{"num_hidden_layers": 14, "hidden_size": 192, "num_attention_heads": 6, "num_key_value_heads": 1, "head_dim": 32, "intermediate_size": 512, "vocab_size": 1531, "hidden_act": "geglu", "norm": "rmsnorm", "norm_place": "pre", "norm_eps": 1e-06, "positions": "rope", "rope_theta": 10000.0, "rope_fraction": 1.0, "qk_norm": false, "attn_scale": 0.177, "bias": "none", "tie_word_embeddings": false, "parallel_block": false, "init": "uniform", "init_std_qkv": 0.04, "init_std_o": 0.0496, "init_std_up": 0.0572, "init_std_down": 0.0572, "optimizer": "soap_variant", "learning_rate": 0.00614, "weight_decay": 0.0, "lr_head": 0.00719, "max_grad_norm": 0.5, "warmup_steps": 200, "schedule": "wsd", "decay_fraction": 1.0, "decay_shape": "linear", "final_lr_fraction": 0.0, "batch_tokens": 32768, "max_seq_len": 1024, "doc_mask": true, "train_tokens": 153500000, "max_steps": 4685, "dataset": "wikipedia_en"}
Each number is 128 + 32 x the weight over its row's rms, rounded and kept within 0 to 255. Layers, rows and columns count from 0. Numbers have three digits each. The size before them is the row's rms in percent of the matrix's.

# gate: layer 4 MLP gate, 512x192, rms 0.059, rows 462-507, columns 0-95
# up: layer 4 MLP up, 512x192, rms 0.0552, rows 462-507, columns 0-95
# down: layer 4 MLP down (transposed), 512x192, rms 0.0572, rows 462-507, columns 0-95
gate462 106:150082146155127121060166085146111095134173150187126067096107134109133150109086141116099145133070163168101128155137156086148123219099142143133164135094094085075130132092109159115163122119089120134146102116109142106176126115160058152179087126130165143108161092197147141062155109107133143111
up462 098:185084163138165150126088122171173107134157156109102099090108147096114143119088056109084111108136209168103117131107133087140135143146109060175097132143098065078098113178111146107163118152101138111164108158118130119230077104086072121146130112094150069123150087101151147147110149169113166126
down462 096:113133105139131130105148199087052146078103128139122169111140084098096118105165098127182164107174171122112182112066125180144071040139154104089151099107053109121141141114113136146109188165193141107130161148093111109146200222136161159072164096140127126134124133128106136102106121094141088171
gate463 095:112080079111194120150164123120120160125071161179120155139117124093132120141118120145183120165113149127106123190118181166118144103096143127111075126139158149142112080157140182170132160126132122151098163124148082080152118134095075150126085094118186126145188183150115153184166117120125064089
up463 099:179166129142125157147162173114147152167127122147123152097087142065090011117141060118112123098087094149125108138137141169111214110118121129104142114195146115106138120183115135123129112150128114130100151029131139105148158170181124156151144137125116131117092104175133192108134110154074121113
down463 101:143125112115153122087151168107126186118097079138130118109176073128185140098158147106118101150168079148069171100091158162126131070066117134134127123190098126117080160112110143125143151045144098132122125121128082062103120156075089112104073160095136148162110100084144119146074070108171124142
gate464 106:169123220127087147096107112116072152148102109162137077155154108157143204125068154153114117102137148116181150136112113181111088160148103119167139084099135116098118132106106153138148119162060170095113120164094117093154150095144149147144058092118188056143101116101145146093133147070176153053
up464 097:120161109161134126183116133168108141123132096140142149120113149104152170081107072186110103087140144154166137070157202189129160112149052069104133085159118127127171117136120139145153107114107126173139172174111179146166144125178074118187117137140134164076153115152197142164135149145149075175
down464 101:142173166120146155128136124177148073065118147089148105110136080070127136127097112120145174127083129080177134123100071179179146170128135133198126071138156163095148139119192117131126176159095164114147218116121176071066109146156108154112074059141118155099158141151147152164082178109148167151
gate465 110:144101132144178116131154143145107076178115146124107078135088161140129143165132114156148123139158135128086110124087097108141157239131161091074221118094125102188187117110161068143106106125092129108108067115094136199112145145207092102087126094134115109136120136114111160165098101098159139110
up465 103:139141120130159044086160141118125062160069124126126113131152090084134158143121137140142095178117178180153164152126118104125163158123178102131142126120195129137161103120154096104095111125101099137113138115127193104120105033130140172068086135161074097149122146092110102199075101068149083166
down465 100:154147103111125135158190158095158078134137113116153159202149133085160136123107135155096109117171149117131184090144165168120207106130162124143110058112193091124104145169155119121137152130164089121174111084118180122131108144088139076098213085186126037130085084084143094142112179120121219105
gate466 100:156148107189117133136113095111146172073083060157137168158165119183129096096151146150088094116119144160076136067139100156166152134173058155045119154158129123121154145106129139166153089124136095122164074139096146175179107104137154114146141127112122177134118089145112093188143126149178194122
up466 103:174084146151192130116127154087125127095130123110109082109166126125121161180147123055169102125081136165127132124158103144161142078121100065101090163124182100109146125100159134091093089136070174175147094133119148156146069097094136142140108081092127142092132104163153123149135087098128139189
down466 102:093070099067121144107106131088162081107162153104154143101129108152094095145092176163126113179144145096178149110096092089150139095165145152111125129127109153142118171109138105096083082169137129155111119097141109147135089128131091071144109152098057139145149127156103136190142077109132135161
gate467 088:211113114205121160150167085103119097209124116131073155131073112162113109152136149137099168135151108067206144103067139104158155138175126117128127081145119151119125166082131150146122170148176176145175106112184101161091147096135173109180154112145073106101161112152093071137089185083150107155
up467 088:211112088137159172158174094146126088134065177174091149124085098093101114094120155119127106096163096094179038135118108058153132101133144147122098079100063107113161143132145182168104126096115107130158166135113099162133173123163108155110164087138133144099137167149096090164068122058082103118
down467 096:115138073125167096149143138126157118075088135098100185106149105074132111128113146119123145089169106104163139101160124096091132105145142150124098105138158149102185147114148135130131135123143087075109061138069086089153154154162141157145100159104094142124122107143079156100182098115117143186
gate468 097:137123173046136095123151068101076160198117116168092159159125132177108191119178105134112138105155177098076114139172104119156076105108125123115107114155131175127113199154076082147071159175153158144128095154127127115147114075126087128093134154124076163051141153103156180143125089108073139139
up468 101:110121141095160136097120086087156166119129142142094041148101122119121145154158129087132140082115149103145078176095101183164150111169149153138107101120107189130101186145119156121105171103188144155174126148136100116115155087131132141163147129120066148085103157123107135151168125107171123142
down468 102:124139114165164114143106143102174146063155120135133125088121132082122129140155138116165126100079110130087096131158174142111120113162183150135095115069147091143119134152129226086185140132226137149112133167107057128116096121083171142116146135151143124122061119113024137081173127150186169161
gate469 100:104164073107085093110109173081205164123116111153104042088094129163089146128074053158125184117161096093120112119138145126130124088092133135091167132138108148152172097133129132122097158088155180079156111176134219097113117167149091167160162099126093078135128115164159111171112120197120137146
up469 104:107054126133105080103144189137097117109076132088096176085110218115094123106118157071124104156081186155133226122090118088139119121106104143117143128047124160161136095089085112105184186139119106115133117125111096134086137167125173147136145143085135111076169144101205120094133053096179191089
down469 101:153176098143132154124105070094120167100123132154150131098138066114158127160104081148075168081083151059120093164152151154125142117163165105171168132110113095086130138183119115125064131103168084112078112134092110150113160128101132136082091106098069106154069124206067124132091118161106102164
gate470 088:158160089166106143161147127098072125127151167079138147159164110166123094103129094114132117151138132150079115134086162122198118183121059105135119118142024129145125141153144104173105125138097097136153104130094115142090115122150160153132110134109132119124102078171152060178140179138081149141
up470 097:155107101095149098114125122149131209154159113090117166152154156118137137083134127157104080101121112100115093096104123144131133131149091160103109123184096134174131076123133143145107112140131113190151132127166104120087136174133161102101127065155118160145108104132143076089110126103100104174
down470 096:156105164164107214148191133142088136076104144145122113091104088132144067122147168111162165140107149103162118106156153176106113098158180157169149169123113120062121127118146123141138129161099113102143120187094147115186183181130115096123159134174086126135168203085128184197086093043176097138
gate471 085:129158122149098158164121160183126108181125112134124151150080118147168109117134111183190169110130094110136115146066147069183118127149102117154121117104160098146125082123068196173149137116064138136174126149164078087085211127146142134144196114155094134125176152137120158116046113145099126144
up471 086:116124154143130160155126142070154151116140077066166097097153083156125090094121134114103149125114122124138183079168106183103136103081092142173158110139136176113161177076159084089151105147174148133090205102113131120156103132119139086124062110114142118123129133133093115130181175135135165126
down471 090:126092136168180132056116143098144129176136160128113178110095143106092134147133085144084173152125129156138179112155085111141135108126118072111160115076099113062155121092116169147091107093156195120095115099137149106078149139151135142158167121121090071132151148184108131088113152163072124166
gate472 108:153177102034162182102115069172082163187154127108065124165131121105139112108084101131047137125195130143166121147141120174200062111141128119145158152138083180158156141123081130138133102132131170131127135046093120125100178153153087196077152071117136108086107127064113106138100097067143127202
up472 103:102127123177112098095126084135135106136156088152193104128137093079142141160166120108082129122084138138123112156112169073098177095096138122148123111189139103177112140092160106165094109051143158115155105099156132093220105149117135188128103169126103087135137153148103113073116104140120070084
down472 095:110165121123081135091123126118109119137098093200169167098100117140121150146125131111154110198095076123073142127125106170158185151147072173123165101092162113077135138112160140184082118136155122146099138158152092171162102201100128117174107158098169185106113143110131166107094093087206116107
gate473 103:156096142103180125153070152111114089102121109119121110111148084143082169169121137109144121117147120112141166138147022132126146073118101111167102174152129133086194166159137204135127128111128075161192110136157123098130125095090159087146150122137142150116133149064042170078140156164097141072
up473 101:088165083155186149173093111074132116137152121126116094125158076165108151161142166153162161137190125096173158177107090163092104111129119116155120161101119118097170147128177149133170120145134101108152161136129074103134112110162157127179139098140117090074187138082062142128168210140119140160
down473 094:162148107134106120091105128163151117114098141176112158130151111072109138114200125123134216118130134124098137158174210129106086097165102129097106091090089149186105156143110152094164124092087182172076099115125077096114137135158143060136145127168137110142132072150155111059136144124141113161
gate474 103:131181125183144164097170171083082139141106132147123077129070158128110142075122131164090121162148086077169091111087143148132091148122111125153207122094159182132144150144069158149142131126155084135135150144093134137140152083142121096147092117186057106090178153168178104122106079194184103146
up474 099:147070104104104107113171115138118077045143118102112149158180147168083143151100123092133138150090133090043164194139182103140140179092165096124043150163181102104129062116128171057094073085135179116136150155117096164156137108056093168166144145129113137182139104110149131098151201137149106180
down474 096:111157103104119116108116159141161110082091142086139153089091165092089148103151119122128161114115155110124089170173041091144108117125057110149158099172196124094100103121108102133100160079162098134098136125089087136157113116145116111167127108103095158149121127171124118168126094171113129171
gate475 101:204108176183161110171162115142091108148101097113135150170144137152183171124118160170151094082142140176141141118113144148133127102132135129132050118138202178151119143128170092167158130117102181147078116087060100132180163151112143136185186120150073193049116114107103151046107087108157121128
up475 106:133080123164080141075105139138076077188185105110099162109206133157100121078101147187101084129147030149136166039120122092150122165141156117154104154148087117047112106135118129124125120126081113114124192128170128177131081076125147125083101140117162092156146182175137100162132117142130154113
down475 104:111129088130102164130147186093064136109138070119145107135131153071127133166186155181201122092197135121167132095097135136095159167069152109127186158119138140117123143116143104128133103173133187153123139123155135089172166053136122096092113182079189098152077146170114092182102133147129083120
gate476 111:147197137133110078140132120121196134117114083154163146167169172167115122125077094121169147082154175148184109141120107127203119133145131140082191079117144141171135146103132172071096115117146121095161153156101086131142129158160133061147184065120155146113133131123086104144139087149109138153
up476 101:131159067156111183123158097091181105130135116135161093154112179148153136156108142138136109197142154175152173081190177128126128068120171080149159098151157150136095119161131113095133150097133184166147123144141178128168079127154129157045170056145158176139100161173145120100111113122119170120
down476 101:187172085121123158087171138174158160060108116081135126145148151165087121145092214123165135142123126141107075100150106131117115133101092102138187171112147107122165128144076156062071121073105157132103121132086104068117107158210172136163116091133126088189125174077098146202099104059126140117
gate477 102:185151089158144129111159143164117129069123077083149116115074035111118034160049116100155115097147159162069158146140151179108140113169080103129154116133107128139198101141101099076125077161110125145121142135200169106145066121115142103153119105143164044104121142093125110167178181116145109198
up477 105:086208137117127121104042137153128146116126080186124134140121094169143139133085097154135102162092126085086082134086140146150139170133184107105153048125158115155182148145098156136122100161178083125130151119136079101154086113104116061095103101142099130120132144208125097054108148113150111139
down477 097:122117155172088152082217203122149072173133154111188119118084072099136134103139121168147102140130156138148178120152119132059086107151080093175104126092148118103162111133164108115139139123124155084139127160132179116076070156150141175137107139077160145102148116134162128129125093090144118099
gate478 108:158136131158151070109127070137124208141164142093128143140161149185131091127088108133140143123088130081094112121096123113147160102131158149127092084165159151112155151118086077147138137122127128132147112117120181062091137108114156124131198128131120062073182105086143110141144121116125111134
up478 108:111175114184138137099126187174192224158147118107122108052130142104108126136159147183143090148083121087153102127162102145121165130158147139095075085117121088224128151169129124085129129196105114081144092126167131103105142120100086105131101174121112076103113129090143146125102126147101143121
down478 104:041135159111101083156181184150110117113156185133131064074101117129137131132123151143134123079126141140112180150179113078169162111145189140138088093025082131126118145043097080151091103113097142141123093161119147166150127145095187111115124102152128111143095079148137167107158118116053152170
gate479 099:175142150169126073137126154073102115176150113172088161124121119107131129145113127102105067117143185120204119095102130119193123104145113114135149138170145106119135149119079087096101155098164168103086086164149183105113160106116137140109141159177129129122122125117138125126120078104096081110
up479 104:116151131111148099116124126146128157165163119106131134146168091139170155179113052176097145153136158122151135117134074147114189158159125138103123179097104163122158074119142116135168076154135104158163154100076136106161137079104140190120118139137127058095143033142107104115102188129160196147
down479 108:126114147159161099152176125116131129133159135184125134118150131102134091137098135116151122128108068127156158129165151128167161137103126053145186184130107099215158092117117104095103097126066183154148080120097151086161162133081150082170145187125119120132071108133146063124111138168182115162
gate480 097:164156153090125179082140063150088128105168089141108176131143137143204170135087117140139112069126061064094152127153149076104109126095146112131144094122141150097116114080061044151104116093121117095168131088065097164115137206129084086186092152064090128104119121164112094130119135091101156149
up480 099:109144094158113099155120204110173086112077144132108099079132153163146097070134150081137129067124089176127067130107108112129167179136071133094119116143147106127145171136159104158153146128159136166116152198093132091118157135169127156075168154124093162118084120165189131144099110179111128183
down480 099:105104108122101126100131088089123154127105158080155192147120111165208127100066082183180176085144147133143113161076135156086134112165156156145100134072106105112133124168114096183129121130091139154113129104154140168106099149146162154084158107055130153168120206136135191141168132152099116146
gate481 108:091128155148106122145051109152125149107176121161127149198131132125115133137078171122092162143078113166125143155123099149137126118119114216151140085158103122145174204135129112148083095126165163087102133075126066105097144143120036181076160089187132177150146162080090128062114141118118131141
up481 101:144095180142181103174116081118127153142127170093076084177125116094099131128116115085137182155096150052067066066152170059076132125126086111161113081130103152103188194129138078130146134079156113110147110114071145123170165174060075101110151181155112163173148106159134166098102155145146134125
down481 101:069143080161132110084097141092113173140156114109167142115126143132132169114178143107107128104130124092125133116110104098060173138197162114120176082132177109126147175081162103094100131175138131140105132083068072162084127156084129138189104098124145144104164179143092183115085105153113103214
gate482 106:154126122157159129141170167141122119099142111093155093063139128105143088127085137080108104107091113125127138128184126112131153125132085123155058146151108166126159112168138127137118118056170081040115130067152153162172158143133122119169118132132105215169113141124090172109187136149106108075
up482 114:102108153053125153137157091177089179108131114154143147130113170049095163157081144096134144130144154098115088154127166115171180135090167118094107077137164120155183154161160142125173125118136134120087191123104089169143147172146133066174155099181090162141124129087153182132061097112162146095
down482 108:190140107134153137117204153060119149106124063159116138096130142120094126124122069138125134135064138160116137159093053102094161104168075112134168168118162142118077105127138084113139203133189128097141114121123147168128158130094146124054187135132156152083136175119098124083104159115139062138
gate483 095:164140083130126148216130114180169122119087113190124157109152083135097100127118093150109053079164134095174160166114137151070092128115147073125151066090147146131123135147146150107153122126088114201137112106120124173190090097126129128137092130126154161114171131068095174162156080097108126161
up483 105:128107153048122175087072192083125154152146154123126146118143138182150145153089115145114123120156104175174147064156147193165107114136197110107085075117073086136155121116133108102117125122132124119125122085146120116110159172074095183080163100177157055072139094132123099125055169135107128110
down483 103:229095095110117133111117110168098116096169117118120157143123166169101161162101124125119133155191125136111095148170127139098130133053095107136088098141129087227093125124148155110196153150111133158133165152087169115068040129135109119140151165124193094142155066120122090091142059147081161074
gate484 107:158175076101058161069072117155130084156135088141090140098144189083178100088195072165124138098145113107037124157104137113135063183101137120111043104131117116151142173081127192101053119147119099152138107130144143111114136090092167135149164099135077117064098132085109125148144051124109112182
up484 107:156127071149093145133114072136143071144133122116118164126152138172144071116088079170094144116085091151089105154098166111096115150130149106106154082147172137123174176129097122132041118131180110185185149162077169110170104090045114105159087152092158135149114153147076116152091135124183095095
down484 106:198124078162170167131121156113144098182193185147089118114130082125124144181173117125111130110119128146085094142130155144137137094163122147144102135155117112142133077123057099099176157090130195162090116091116124096133081110143122107086157160106174117135175114077126083085152096141160108062
gate485 105:070146155131218194108122115131093100091140087136124105136092120138121170144128136104187128154139118124136111105120127190061112122099143131139171110124162100138124102099054166068165156115119119153078171112075108125165159155061079142140146174137132172147164124118141085109135123115199184142
up485 107:108183114142143162105099108086100112113132038142163114157100092126122135119126177109146162162054170133144161102160136201086110145103081122134131093170128103122127137070087165127130156152090143091083137111131080089119157135163119110121150122140153117137146139126134149123127107168151134123
down485 114:157167174165151150109186109123137151131129101108155119107082092123215105126155124176103120130094119099154145108151146091192096119112175054087139121146177180131157149112087131147114144132163155186153146094089136112108193160181145086086169145140150103158216130141098086143126060155160121169
gate486 106:137076133176116141125144088111138123112083104173162175113131138053134148080124106096126162102084114145073088133094088133138106144166104175129158189181136136178115126158113125148095107105118074074047133109170157107152077169137079108140139159148123113080125077121109138108123088115062098171
up486 104:106143131096128091142079119093124153082121094144068102127136089105125161199140129188151128129169109128152133122105152132142109069167158121072104132103107140187131141102134115166129182143107121108100130062152123123101121082078126201115122146167077109182125103121153096091130161041162153081
down486 109:145152137146094107117152088124107121125152148135096146138143066054178087170095133113152166158125134128161144096113145128080086151124117075140081138154162111122121103190079169141158077109189142100125181126112172158113114146146096139115124115086085118100145075151144098073102117090137145135
gate487 104:102120142119098105146139159096090112111042145146113133128159111205162119173083103136174109097178101136133112136165103173158117126168118161131127104121118202162155122101170162092139154138122162099155148091148157167109176167074102121081090142144140167166096150146111115102103177117174116093
up487 097:128103125129063145089136151144108136132115102204131077121074114120153115101061136105184128125104092165131175072189042168098138118150166114125168095133126094109156086145096138107147148121098113183123157062091132154144082156065081087157147135138138111095105106177113097102137108145133120155
down487 103:129120157117137109129172164147162100126150155140128131125081087098110198091150153108104115112120091142106180092147117128150210155105112127102139149161183145188119120142122141231115067179123071138126109139086148059093107119144137151066156153085133170142115089125151139101155096114169092154
gate488 092:142132153160151136144171108135134056121099090169100104150073135135124131191134083137163106124177088134127119077155112164058213134136123165155045103090150168116112110155070125123109125159112123185129133127115113128154123119103140112079130094186131091116168129131133142173147188165152059079
up488 094:129157083124153189104174150107164146133176138120156127122164139169145107103158194157088126125105156090131128106136150090102158097141117124120115155061147102110141101132074100092133090112150157082133140154096116154095205113172162136148066172127133129100117152152139128093099099134113116081
down488 098:090133144097152145130143071163127187162096102093084140156126176134139133110138075155094170099134121129100171203080064093112152192140058163138185158077124120132100101082095130135115148129086138073120161115126102211127177088121139066131132147134090134113123182190130089098131132125116045211
gate489 102:121078136193113121149115119080065125074112102168069146086212136115134108127104146126132115163127136152071091145082099103163102113173132171165124173076116159165085177097139142134128108123081166109132139199177196160149076102153125150087116128137194091096144156144141117143126068105106072111
up489 106:139095115186134168100086141084059117092079053098111147160139153098128110131091096136060132173179124129090149145112120099158113106118093169142137171110115137158153137179143062226147169120121152125158179139129145176144134170092124163122120124174200076152114099119153118163183111092152122108
down489 103:158168111138113089177124163166143145072133110167139047049119137071142148171098163077147103103123136124149139121085169051168137170135118129133088132068122154137134099178148111140152190096068132183192107063101038081081153127201122105100127207081152118145111129131065148128128133143143151108
gate490 102:143130104126160118203141146205095101091121092113107125068153181100066179160089124092111089116071173109107085096084118069147172089102146107128100119179160127151118109127183173092151143138176083176136149103194101193161120138091076177130161138140144115110159123146144086122135124105158081161
up490 103:096116136129098144202034145069136129136132166137092133126111076077100099136149102118151081108222094184087122104208155092128053181156131097086174155093077187133129129077107143145143109178109212118097076165171157200138152127114163077150137101086089100177103137113133152143138155111139131190
down490 102:159128108091130132105170101159102107192130116181122085139126125106138182138089134148135126175094154125121118107131121129160177134098163114084165121139140059148116143153156192141153177148156074147096101086154093076156132183092110048122071125196140095082157115099114073116065166163130121115
gate491 088:104170101139213203141092103145194145110095118142094116120105087173074050114104066107148170126172181141152113134157117131129151106119159111115124134146113072132113117143169090188150171143154120148120138141186145104123144102133122077149118156101132116081167112149202125152073141068127163215
up491 090:132165129123123099136118069106109162085105135109134155131128138114125149152115124173054127136136102108204100198160188149180126169083097156165174165127127123150105102126094161178144115103108186093103157123037109123100138094116215146148103126088098076120127105115120166107134121084133109176
down491 098:122134119101196099073123129113140108122094109091116064155076134120147117129086114151166151131123144093200124110077121155169207111153148103110140123155105072106083114141168139126138127160177106058135118152141130168125126117082102140133153114149112124156191130098043142167134186199164160178
gate492 096:125135183135172110149152117094187122110164051104133178084114181152131122033142133188095142070210095146154094117097099136170111109132147143187144148184088133066138147131146152130118149121067112121095168160154143077160051158072113155150151151164145106086132173153106154104169085102115100132
up492 103:162100102163140069133125136108132175096155114171123189052142145087123119133149145121168164133131103095129068102165172169093173144077082106107120099118182147112227135133083101200122194084159120165126105201087149174127157145089097081144136171218146154083131118145209151103122070163098160125
down492 099:094110172119116129088091175133109111107137152150093042106151162126141114071127071143095125158117151135134130107133154110131165180207159106134039145152156127180116096093078126121144133114158080136164150121113105099168154089116197071092128164108115100166149113125135117131153141110093132123
gate493 090:078102134094111069147068200151075110122096137163099137091098156154130092141157115144151135059064132124142082151154171133125110062095101161102125129134113182153111157143064107160102106109178132120096160147138080095149102154091114142156120165157098163083162070137139146157075093124110080155
up493 092:162121160102085132138123116143107151144181087148124156085158083073149182170121099127185115156149157102126119089112108159165137121128141150115122191096072150147157161079146161113155161050131035103140133120148125146075139102144098110129139086095177123103137150130142135175136105102116117114
down493 097:106117115110138151095045095113107139135155073077126135118101105121151106061140053073164105182124144106067165092114112157065111128186127143134144140104067151130102172101080111125114220156116125152092168092172093116146139096081140165140172082168144086101090104122109161112091106112103083123
gate494 097:131165120133133123173146109145115095106100122159149156116117093124123054159169086076113050110135165088125169084112132087139126103180124140147153084116099172202142143168151108107137091045203107095152176152128136117071186136136133106150154150118151147104082138078108120132167130171161115138
up494 106:092130129120104108179052154134107178134148140145157165120175208137116149076140182173154104078094129118140139139154072109181083179121105135164107099156120200118056164090110128184109147179121168114139130170148107131135112112161127057096118127146146067138181155126115106164086113163095169080
down494 094:169111135151143088184082121121097117125097099096144129105173071109139162124079109070130137149078065136123093148130132130064170102079153149128181151188120069138126137151077168145167079137109156108121131089107127132131081093090125162165147109102137087167060116094211143158122173174143158138
gate495 097:109157117165134149124072064162136099146098087138098123165191104151117129080164115158100160124093040074081102079141157104105134125112162140096167129101115097127140096098064144151106046163132086123122119141157134071116085143114103080135138154100118187124141126175058160114079103103180089121
up495 099:089130113130101122128138127108132153073132086128140119121120119144155122171143118181136092104163094136138094120137129129154055169149116117163086136148121159086134142172127190141126109160123171139140077137073151106126145119097123106163150136118084141118168169123149125133166138195051107155
down495 103:161130112124126126082153065148088149099158096095084085133168133092078152156133069137127102112120098153127094089117096090158092126156158133146165138178121173083091128127102122125166108115112190127138118151131175055069086092152098094168089137149053121127172100120159191078101156151187106090
gate496 106:115157091142143164075148096061106112093071092137146149145120182130141117102120119181156117131083152132146091166175123155104137152157140093144164131098139114163168093127104144162145113161149125160086147121072186147149146098155111097073116151105154145132159116115160134107085078116112125119
up496 101:130165143114119098131099132130123128061107156194136140100078110099174132150095167102112129156157126157107142200115126139204177081117113108096134106136130156092175194110083125136085175147151121118131125141081139118150171168169156036086128132128166121084115147123160136191117080174129075110
down496 101:174152138147169107123142156164159094113129130083137101084101104121085108134128164059177198146135122083090176150123168157081110185111135152125139129127152106151090106178162127108147152131105158127102075083172118158135085083123093103100158065145119156192121107129125157072154180122106176090
gate497 114:173106095085163128069136144150076108170150121114139181112226099105169075093157098105163114119151136091127159127090176136089100123133078156238119069113113115137064162138132082156111137087120113120104121160097117080129130102201151123188104116087107127120127112104086107127103136143106118099
up497 108:186096123119112146086172177125142093121078081133115108151122090134169119177148175076107071034148127063200194099112151142134144124109116178150154107145132178108088092146132080119096142130133156120141173182048187120065114121130130159186155157122183077128137106100142064144097148108114143111
down497 110:105167127185170193125115116139198130126117103138103101164061155151086121120121116193135168152115152144146148193098162099144104091101141098089096076120139148069189106116088111099198158094137164128141119145130163129098116200070142119078090115125085131124166136119164154071158151167166147162
gate498 102:101110075107115132098088149178147111082087132171081091120113138100139116102141107122125116096128145153119158136107115123094138102117159137069102103162087102143164188092130139147096163133165131167170100080165157096119114116121061094117176107084137143103083158105102202180129102038112146115
up498 093:151190143107164080128129108136139128167162140056132160129151131146146084095098127172189083144197150068133137126093097132135149149076119115157106115096150145160041091190136114140097082146122180169119088118167084127144157122111148192127119080150096092133145108154125089093119138114138149243
down498 101:144081175156051173107136054222128098169153130118117128117149159155154152095056130141116092125130123102110164078118126117120101072099117086093147158160147093173183155105163176090110156093063082135144102113108116117079137097126130116126194136130093111073119159114145148170147135091085108125
gate499 098:125100102133086077109161147212131113100144067150174176188135097124124139141162133082144082149086076078128163108167148136083108080218105125109161164105079175124092068095105106111115086103108085174116148151125171123150174146123134119151148119137186100151105112097112163142096129186135119086
up499 092:077104161128156123122120127066184100142101145121149110138108148135087124111111108161100156114106152194158082105062166151097205128127161080102131112135139119152107169169169126090120181102115114090096146086081128114111103130130166145166133132099078098121142161140106141160167102071109154122
down499 097:123178129084123129112174107123105102140177097155106161135178119137129085117079145138181138168119104070125183156126098174190193191118113142118108120120137139101082138148125135110081064136098166107177130078124148115143107110118106117131135140153100160125110143149227152132052085136176118237
gate500 102:112100117132090107112098158083084129110105152142077115125138109138169090110169095140116115162127115116151126076110107171164141181160137085162131100181169062122169101110086084170160098117112153135161147116061147114120107093164139116153073143163142155141148148162124113163149147072097045173
up500 095:164122093107134135092202172143107076117076111096097167119114141137123108151103101127161133130107154169143144101153106149112186177123088086125067122201138140166120118155113136172162065182118147209085181155092151166137097136112103105114129098132142070105171167109083135092154109098172055135
down500 099:176142131113150125102145143124104142119139110101113123111167092102170176109142121143155116155105170165136098066124106185133111139091109128094143197104124109071153171082171154114160158152144184109139117154095120110172171172117133142119157120146156094112114104116149123032171095150171129107
gate501 106:118079148139163139162129133095148089177126111154139166142068095140139173041081109141092107051150152074133109149095136142119101095113098128177131138084165066130111110093102144139171150165155111126149148119117141067111144114104166113151158124142178164146199073107167120106124100139121168152
up501 109:173090076143170097125088076132082112174109159105105123129146155161135129109048132123142146149117158173148146156132130116184124158127100167147148128133146183121105142127106127126143157135078144129114163102080082147118145110096142153085178161152081064154170142132185053108102113082148117170
down501 104:165111113111145075147129133109163115101130147210167097115136061122140152081133143151101105104111148175145068153078129042105129115184119075118135112106157112152066154097097115095131135169098136199103172149086144060160165134179159121136109103106121097156147097130167121112156110179202100175
gate502 097:111150093133104121132087113107048179081065127113120125128151092109177140142188125101116135079156125134122084105112153144083164136096141103168176132132161137157153151115095123166110114068148146123164144084091161154155168138147159129105146135106131123145123154142156102164149116108173130062
up502 104:130091110151130137100127138108131168119168124091167137159142114096153183074177133118181144170134119110092068136137094187170107158177142113084145077181164120152137135101179130119118090089141137150125110154151166114159148100063092076089093119113100127132148132115074143087183169130146101178
down502 101:086172150176119119119091181107179109064172154150112108160113119086155155077176099177123149109122081140071106103135053137125170082157152120106149107164164130041151154077101095105103128133225106167114145159140130105159094122106133077191066084148114128088153108127139178111160100126138064077
gate503 107:154144145168119138091087136088126147157094092208145046159115160080109116111142127076098122119165169119109208141153189154170078162121179137112197154111170074090133081143173140093120126150167173125111116096088119099121109137198106191124151114135193198185145117137082091131115169122155141087
up503 107:134147143145119127109114154108224102082102115120109123157109122128089129126116148167147144112122118101112111114146118119173125152169149209107163136090126159053181114094144154094108102054089061123117182117127109043173113130180136176177157132155133154147130097108122128088113074156134130167
down503 105:133136175125131134097198107149164129094088134166118102125153086139159139133103156099110082189143130171094161142139153119109088201120161163146146104138134080148135128174112134086123178089131214147149140156136122157137119085127125103071117150174171103169117152139129142182079069077154138099
gate504 101:140124061166121111104163117154138145191175145142166140114155112169107096155153116106110115105171086110122144125168124135120173122139159121144111147109163148176189144087095124139176115151160197122156132113065106097135112114147078174099100104143138153165132133205149196073120081095149127118
up504 104:085171082109095174170177189087139098181151093190138118129099113096145109113081097072152146162089094159124118101110152141147105142162138124109178085152115064134171119109155070155181138139063101111092101064163117095130132097197086130137116095158139120098121148170127182108154155156099115109
down504 093:189093142112153115062107135083122098060107086033112113126106068063063108135163074196137102100095153125128085122102144145144123179166130122124141127133139136118116104086117102117102093154105117125105131176161161105110101100113162117145176087070169110109101119116180080144185160127098105083
gate505 101:064143176147119122103081132143108169097113152133107117180152128151113128142171150150158185130107122143138140165154119127128121133134119126109173184143112088166105186104172110211153129081111132151148072110166067102112136161138116186110189151119108132168084140117065105080133144093202141133
up505 099:107104103140154106087147096118101138109163159117113164129111147090076130128083174151122099098159149082069132130139154077158153097123103147136098111101106113076156109145121162089107175215081156183091144118110210135193103110119104133132150119180123049120132150137176117145147132145136094183
down505 099:097106129119085146058067138126091127127124150124115178129093150108111142087085165107191066158123115096117060137195086074114124166153176145183137147105194141062121181140104128110083142171076176171095170132134163148132123152125116156172131113130162141092134093087165140144141152060120094137
gate506 104:154134130109095068123158110180181130139106144130200122191109134115053097156122173151110140109112164049149127148106135116122113166149122106090077159089137104125133105147109107083112154146165120129115107193158110154198100112135207136154165161094149077119160150111162123152159105107138138122
up506 098:123167121110104109126167171107172134131098136158149152109131128119118103118142139166148151135149110166091086098187109131131115153111095096094184152069155154093153090084083101170155096186144111121102172194073138168162148135132217119099079095151146179164111146155165071111166088105136123149
down506 099:112147173178177219138117157114140142165143160121106113151123138148120173100155094109102162091099129099146115090086143104111094196106159127086111136139099182230138164100196197141063105161127144116072083145131130124124170134101148153102158135114174093149115114103123195116111068135129124136
gate507 106:089148179128106049091090105113118169197154096088114104135122098162139172176079096108137145156138144110080110131155105086127166202113161094097108154118107154144163142139105105129131126162127154169145100105139134177103123110148079138097142111134115112150119093053165205180131108110059130109
up507 101:115144132057103091101138038081157105134159091081121175151112119098149145122167150143129125166156147096104115109141139140131093122138157102101142166089103115085109103172151130115134166135097134137164122144102107151179136203057030152137118127171125118112154117068156147145153147125129092150
down507 105:112144147105087127092193131129129156113085164152121160174112120114050184146108156187111136180141112140143194161137153149127073083119117150128081076127150142118066110125162130135125138104127137124137124120164141112099143135137098148113130101113192101094146136159124057060171181144173164082